Each number is 50 + 12 x the weight over its row's rms, rounded and kept within 0 to 99. Layers, rows and columns count from 0. The size before them is the row's rms in percent of the matrix's.

# layer 5 MLP gate, 576x224, rms 0.0616, rows 489-508, columns 56-111
098:62 80 28 48 36 43 37 69 60 50 23 50 44 42 41 47 39 48 53 22 50 59 47 55 52 65 63 52 69 52 39 41 48 64 56 44 40 44 47 43 46 43 36 58 39 38 51 42 55 37 41 39 35 47 50 52
124:65 59 41 58 64 58 51 41 61 55 25 38 58 57 54 76 29 45 64 23 50 61 55 45 49 65 24 43 44 39 47 54 59 43 63 45 60 49 55 46 40 40 55 50 31 37 39 45 60 41 46 52 44 60 42 47
109:56 29 45 47 43 47 48 60 43 58 39 34 66 55 27 44 44 48 40 68 56 58 35 31 64 52 47 23 57 65 35 59 59 45 46 18 46 47 36 28 80 50 36 50 53 66 41 70 50 60 73 65 69 45 50 56
066:46 38 19 59 52 52 50 61 63 47 40 46 54 38 76 53 71 45 29 37 66 61 38 60 29 51 33 58 36 52 55 39 29 48 46 58 46 64 40 47 62 43 64 66 54 52 56 36 26 51 40 45 56 55 40 45
029:58 43 51 44 52 43 31 58 56 41 37 54 37 45 68 36 52 29 59 43 47 46 48 29 32 73 46 60 80 59 48 53 62 52 38 42 59 46 10 62 56 55 71 43 38 43 49 66 56 52 44 24 35 38 20 39
097:38 47 61 39 45 34 38 55 41 39 65 60 57 60 33 48 40 61 51 62 39 52 45 59 49 29 70 52 53 51 59 46 47 47 39 43 42 52 44 59 29 46 62 55 50 54 32 45 42 59 68 46 58 41 46 40
109:53 70 52 46 70 53 33 40 63 27 66 53 44 61 43 71 39 24 52 33 50 56 55 38 45 58 49 41 58 65 48 66 58 51 47 57 69 50 64 38 31 49 27 39 41 47 37 39 44 43 20 45 43 33 43 36
140:52 61 60 44 38 52 53 61 52 38 39 32 31 51 45 61 38 44 79 39 33 39 48 63 71 47 40 77 66 72 50 48 33 59 49 48 53 58 31 55 59 37 46 56 44 33 56 50 67 60 43 46 46 46 65 46
135:32 46 59 60 50 31 40 36 72 41 58 42 55 36 47 45 52 38 45 47 33 42 49 41 51 42 72 47 33 28 82 60 57 40 45 65 42 55 39 24 49 34 36 63 26 37 55 26 48 58 29 45 32 50 40 54
029:54 53 28 43 44 53 39 51 68 40 49 31 65 50 68 69 53 37 46 37 53 41 43 51 66 86 33 58 35 43 48 47 49 60 58 43 63 46 56 49 44 43 35 43 51 63 46 72 42 29 81 73 63 47 44 43
069:51 53 58 62 59 78 57 59 55 42 35 68 54 50 62 36 20 29 39 56 62 48 40 48 56 60 58 45 57 62 49 72 56 46 59 59 43 66 75 49 36 41 37 45 44 51 38 45 47 60 58 59 40 64 41 68
071:42 55 40 44 45 61 59 53 51 28 57 47 65 50 48 74 55 67 52 42 56 51 40 69 62 51 31 38 45 43 47 25 59 44 73 63 59 59 67 51 51 54 63 41 46 56 51 31 36 42 58 60 45 43 61 38
104:65 41 62 39 43 60 38 54 62 63 49 60 71 44 52 29 52 50 47 52 40 77 57 60 45 54 53 59 51 48 47 28 46 66 46 41 51 46 35 46 49 61 44 70 40 41 55 35 41 56 40 21 43 53 52 54
077:49 52 57 51 53 44 43 48 64 41 45 31 58 38 50 43 55 59 59 62 58 31 54 52 24 59 56 35 65 56 62 57 47 70 41 38 55 38 46 41 32 64 49 62 31 55 57 39 44 67 47 43 40 36 31 47
035:51 53 13 74 45 81 72 38 62 58 54 49 51 51 45 55 54 60 55 48 55 59 53 59 55 62 27 69 37 29 51 38 44 42 69 64 66 49 57 60 64 49 57 49 79 58 43 30 43 35 54 33 53 59 46 40
101:48 39 41 48 66 47 24 65 58 41 51 67 47 57 61 49 60 31 23 25 49 65 40 57 56 68 59 58 57 38 32 48 51 57 56 49 58 61 32 51 39 75 47 62 51 56 33 33 44 38 58 74 57 60 33 25
030:39 42 32 58 57 43 61 56 28 30 47 63 61 67 49 44 39 44 33 47 59 28 60 54 66 60 48 49 38 51 49 50 51 54 37 46 40 41 57 67 60 68 39 40 46 17 34 46 62 40 57 41 66 54 44 51
111:45 55 58 61 85 55 38 48 47 44 63 42 45 53 50 46 63 59 61 32 54 30 51 41 61 61 57 34 31 62 58 62 37 48 36 33 50 41 22 56 62 58 56 40 49 57 49 42 33 58 56 38 44 39 46 46
125:66 62 71 63 54 62 47 58 39 51 48 35 40 44 52 28 35 50 52 42 23 47 65 61 54 46 51 49 75 75 63 68 59 43 48 50 47 40 72 44 51 42 43 44 62 46 42 47 68 35 34 71 77 31 33 34
108:54 38 63 59 59 55 54 50 61 35 45 53 38 29 33 52 45 43 51 58 52 34 44 50 48 50 39 41 46 56 59 52 37 62 48 46 57 56 40 65 80 78 61 59 26 44 36 59 52 37 54 68 52 27 32 30
# layer 5 MLP up, 576x224, rms 0.0602, rows 489-507, columns 56-111
104:57 44 30 58 42 39 88 54 48 53 67 47 50 51 38 70 52 39 58 67 76 45 48 37 57 49 51 50 44 59 48 38 46 30 39 34 28 32 54 34 56 62 61 49 61 56 55 44 44 46 34 47 63 61 66 57
129:75 61 41 48 39 57 55 42 62 59 30 37 69 50 50 72 27 62 63 35 54 64 68 37 42 68 28 50 39 46 46 36 54 49 51 40 39 56 47 57 46 40 56 39 39 32 44 40 69 38 35 48 62 56 42 65
114:43 36 52 71 72 73 36 41 62 49 32 46 45 46 43 62 44 38 36 50 54 32 35 69 44 52 48 19 45 58 44 74 67 49 57 37 59 41 51 44 72 66 49 53 57 55 45 53 40 67 66 58 51 66 57 43
070:56 52 49 61 52 44 56 47 36 38 40 49 42 53 53 37 63 65 50 42 51 67 66 37 36 33 59 45 55 51 47 53 70 44 51 56 46 48 77 57 37 52 52 61 56 37 44 39 44 41 52 66 55 46 60 66
031:41 46 71 39 52 00 26 55 45 49 62 47 44 44 41 57 55 50 50 57 63 51 58 44 48 42 70 51 51 57 43 64 62 59 28 54 56 53 60 39 52 42 53 55 68 67 60 59 37 68 25 46 54 56 57 42
097:50 60 39 47 38 47 39 51 56 48 52 44 22 45 62 23 60 36 56 38 51 69 37 52 42 60 44 49 46 58 52 54 52 52 44 42 54 56 55 48 28 61 46 52 26 56 58 47 46 57 18 45 60 38 25 52
110:41 58 43 40 40 57 46 35 56 39 64 54 64 58 50 48 52 33 44 33 37 58 47 35 48 47 64 56 44 49 45 66 69 48 32 67 41 55 53 35 40 53 59 32 30 45 36 39 57 57 27 47 35 57 62 42
142:44 48 42 59 57 57 46 39 50 57 70 63 57 33 42 34 56 62 30 61 63 58 62 26 41 35 71 32 33 27 68 51 60 39 48 52 38 57 74 52 41 70 71 32 43 63 58 35 50 52 65 65 48 50 25 47
134:46 46 39 49 47 35 59 48 66 60 58 35 70 58 60 79 25 23 33 40 35 57 37 47 65 48 52 45 27 51 59 41 32 42 93 62 46 61 65 38 48 60 54 62 82 47 57 43 40 42 44 55 55 58 53 51
027:39 57 39 46 60 42 65 42 70 51 78 53 53 37 50 44 76 38 43 45 46 51 26 62 61 91 69 72 42 39 39 57 49 57 40 45 43 39 83 16 35 46 53 40 65 54 52 47 49 68 60 56 53 54 55 38
070:39 33 67 28 58 34 57 41 63 66 66 54 36 43 63 28 44 54 54 61 51 49 44 55 56 40 82 55 55 42 46 57 59 40 38 42 58 66 41 33 51 52 58 61 38 46 35 32 50 62 35 23 40 57 68 45
075:65 52 52 54 56 52 30 59 41 67 42 39 42 49 42 49 67 47 44 47 49 44 28 29 51 48 59 61 59 47 52 69 62 70 39 56 60 71 50 57 35 57 55 64 45 62 41 64 50 34 38 39 61 42 13 47
105:51 57 60 64 55 56 40 53 68 32 27 49 54 60 43 50 39 53 38 54 72 13 53 45 47 35 59 42 55 45 46 59 53 28 27 47 59 56 48 46 48 40 49 27 50 46 54 67 74 43 48 63 55 36 46 60
073:53 55 42 48 37 61 63 59 49 50 17 44 65 69 52 67 32 56 41 38 62 63 45 55 35 42 38 24 33 38 51 53 44 47 47 55 55 50 34 60 59 47 68 59 53 33 50 69 36 38 64 64 56 59 55 65
037:56 48 33 40 54 33 42 50 25 52 60 49 64 60 50 54 48 52 48 53 59 37 50 46 79 76 48 52 54 63 47 47 49 48 47 51 71 47 45 30 74 63 58 35 48 62 58 45 35 64 37 52 44 42 58 60
099:44 38 54 61 53 56 67 36 66 43 37 49 60 33 65 50 33 50 52 49 41 43 40 48 36 64 37 68 61 51 65 54 54 52 51 61 59 26 34 50 61 70 54 69 81 42 60 42 41 61 49 38 60 53 58 36
032:66 45 59 66 42 57 26 54 66 60 36 37 30 43 72 51 56 59 56 42 57 57 60 61 57 99 55 52 57 63 48 70 52 64 44 46 33 57 45 71 59 34 56 54 59 27 32 70 42 62 48 57 40 49 19 53
115:37 60 44 49 47 71 38 37 33 42 63 51 49 51 47 30 46 68 58 44 45 28 76 55 55 44 56 49 37 61 48 53 42 56 23 39 32 56 16 53 59 63 50 32 52 53 52 35 41 59 36 50 47 53 42 64
123:49 50 41 55 49 25 45 22 57 46 37 67 68 31 40 42 59 63 49 47 68 49 39 43 70 50 66 44 23 31 38 42 47 52 31 38 52 83 42 65 66 64 61 69 40 60 54 45 24 73 65 34 38 61 49 40
# layer 5 MLP down (transposed), 576x224, rms 0.0573, rows 489-507, columns 56-111
105:29 37 57 39 99 39 62 20 50 46 39 54 58 43 50 54 44 64 63 66 54 42 64 56 18 35 58 36 48 43 73 62 56 41 47 49 47 65 63 37 60 64 54 40 35 50 45 47 46 69 58 49 62 49 43 36
118:70 57 50 39 00 47 46 53 53 56 55 65 46 46 46 50 54 47 53 39 49 52 36 40 59 56 52 49 61 45 44 34 38 49 49 51 56 48 43 63 47 53 54 48 51 46 39 56 52 49 47 52 66 49 45 52
117:68 48 51 47 00 33 45 64 44 49 51 53 63 67 50 21 58 42 43 60 56 62 67 34 70 43 49 68 61 56 57 45 43 43 47 44 50 67 48 25 50 55 50 61 51 58 44 71 48 55 64 54 67 49 58 66
069:50 58 58 38 61 36 66 37 64 44 61 51 60 51 51 46 40 56 65 56 30 63 56 65 44 55 45 62 51 45 68 39 28 52 55 60 59 57 35 41 52 39 45 67 38 43 42 58 51 43 45 36 55 41 59 32
029:57 54 62 35 46 44 73 43 58 67 38 56 44 32 38 49 44 66 39 58 58 22 46 62 45 57 53 54 63 57 46 75 51 59 47 55 55 17 40 62 47 52 57 49 48 38 30 29 38 40 42 61 38 84 25 44
104:51 57 54 46 00 58 48 52 54 47 52 42 34 58 52 38 82 36 55 40 56 51 38 44 46 51 20 46 65 63 42 38 53 52 52 66 64 60 51 44 38 54 49 32 42 49 50 65 28 51 26 50 50 41 48 54
117:67 45 40 43 41 52 51 54 58 51 37 60 48 68 60 37 52 63 37 54 49 46 75 52 47 42 65 51 49 34 30 39 59 36 20 73 37 70 49 36 59 50 57 39 45 60 40 51 62 55 40 50 40 68 46 56
127:44 54 55 51 99 42 62 48 53 50 40 49 29 52 44 53 45 56 59 54 64 52 56 31 33 43 50 67 44 55 49 50 46 69 24 56 49 65 50 52 61 54 49 17 35 54 68 52 56 42 51 63 31 59 44 64
138:39 75 61 68 37 42 44 38 61 29 64 43 46 67 43 44 24 57 32 51 54 46 51 34 56 36 58 63 38 44 73 67 51 35 60 59 44 44 41 41 51 54 46 44 43 44 52 25 41 36 61 36 59 52 54 54
026:46 57 27 47 05 54 18 40 56 56 35 44 59 24 34 70 63 39 45 52 47 37 49 49 52 43 47 42 52 67 60 69 42 54 65 59 46 47 76 60 52 57 34 39 47 59 47 46 56 56 45 52 47 56 42 42
068:63 58 54 26 62 40 56 56 53 46 41 48 38 40 49 50 33 58 64 58 40 66 52 38 61 55 53 45 59 43 70 49 59 65 38 41 55 73 39 32 46 37 78 44 58 40 61 39 53 79 52 43 49 44 50 57
077:50 56 53 24 84 56 71 57 53 45 64 46 58 45 53 69 54 60 52 31 55 49 48 43 30 41 49 43 41 38 54 17 61 65 61 65 35 66 44 56 51 53 43 68 38 50 38 38 37 52 67 54 54 47 39 41
106:45 40 62 41 55 37 43 59 47 51 56 60 53 34 39 51 49 36 58 77 49 57 52 54 33 57 44 36 49 41 58 50 50 50 39 54 30 70 56 46 65 69 48 46 52 37 67 37 46 82 51 43 36 51 48 40
078:61 53 52 56 31 33 39 71 30 51 56 59 58 40 48 45 70 25 48 47 44 68 36 32 56 42 43 36 53 58 58 35 57 53 27 62 32 50 48 42 37 65 56 37 46 45 79 56 54 51 53 39 35 47 65 67
033:58 40 57 65 64 58 62 58 52 57 63 35 74 50 53 42 48 46 52 65 62 67 38 47 55 35 55 52 35 50 58 45 47 48 65 57 52 43 49 77 51 69 52 41 46 42 36 40 44 40 48 29 69 40 35 63
105:41 29 59 44 99 58 30 49 65 34 40 48 43 51 59 58 42 42 47 24 43 44 45 63 48 57 46 70 55 29 47 55 55 57 48 60 44 40 42 62 61 67 40 69 65 66 51 55 47 46 66 61 42 59 32 29
028:46 47 34 47 43 53 45 37 38 68 47 25 36 48 39 42 45 33 42 31 52 56 45 59 54 38 40 57 60 60 30 68 53 58 59 46 57 54 61 51 39 43 54 53 58 53 52 49 43 50 63 70 54 52 68 50
120:45 46 56 53 00 42 47 51 40 46 51 42 47 52 53 41 44 46 49 41 38 48 69 58 56 39 65 34 51 57 51 54 42 54 31 27 61 62 48 64 59 48 57 50 39 62 40 34 51 72 41 41 41 53 37 53
118:41 46 50 60 99 39 38 39 48 46 40 57 50 49 28 52 62 48 84 49 42 53 69 28 49 53 65 23 18 47 35 59 50 44 58 33 55 64 47 44 39 46 46 55 28 66 45 66 54 73 75 48 27 55 38 35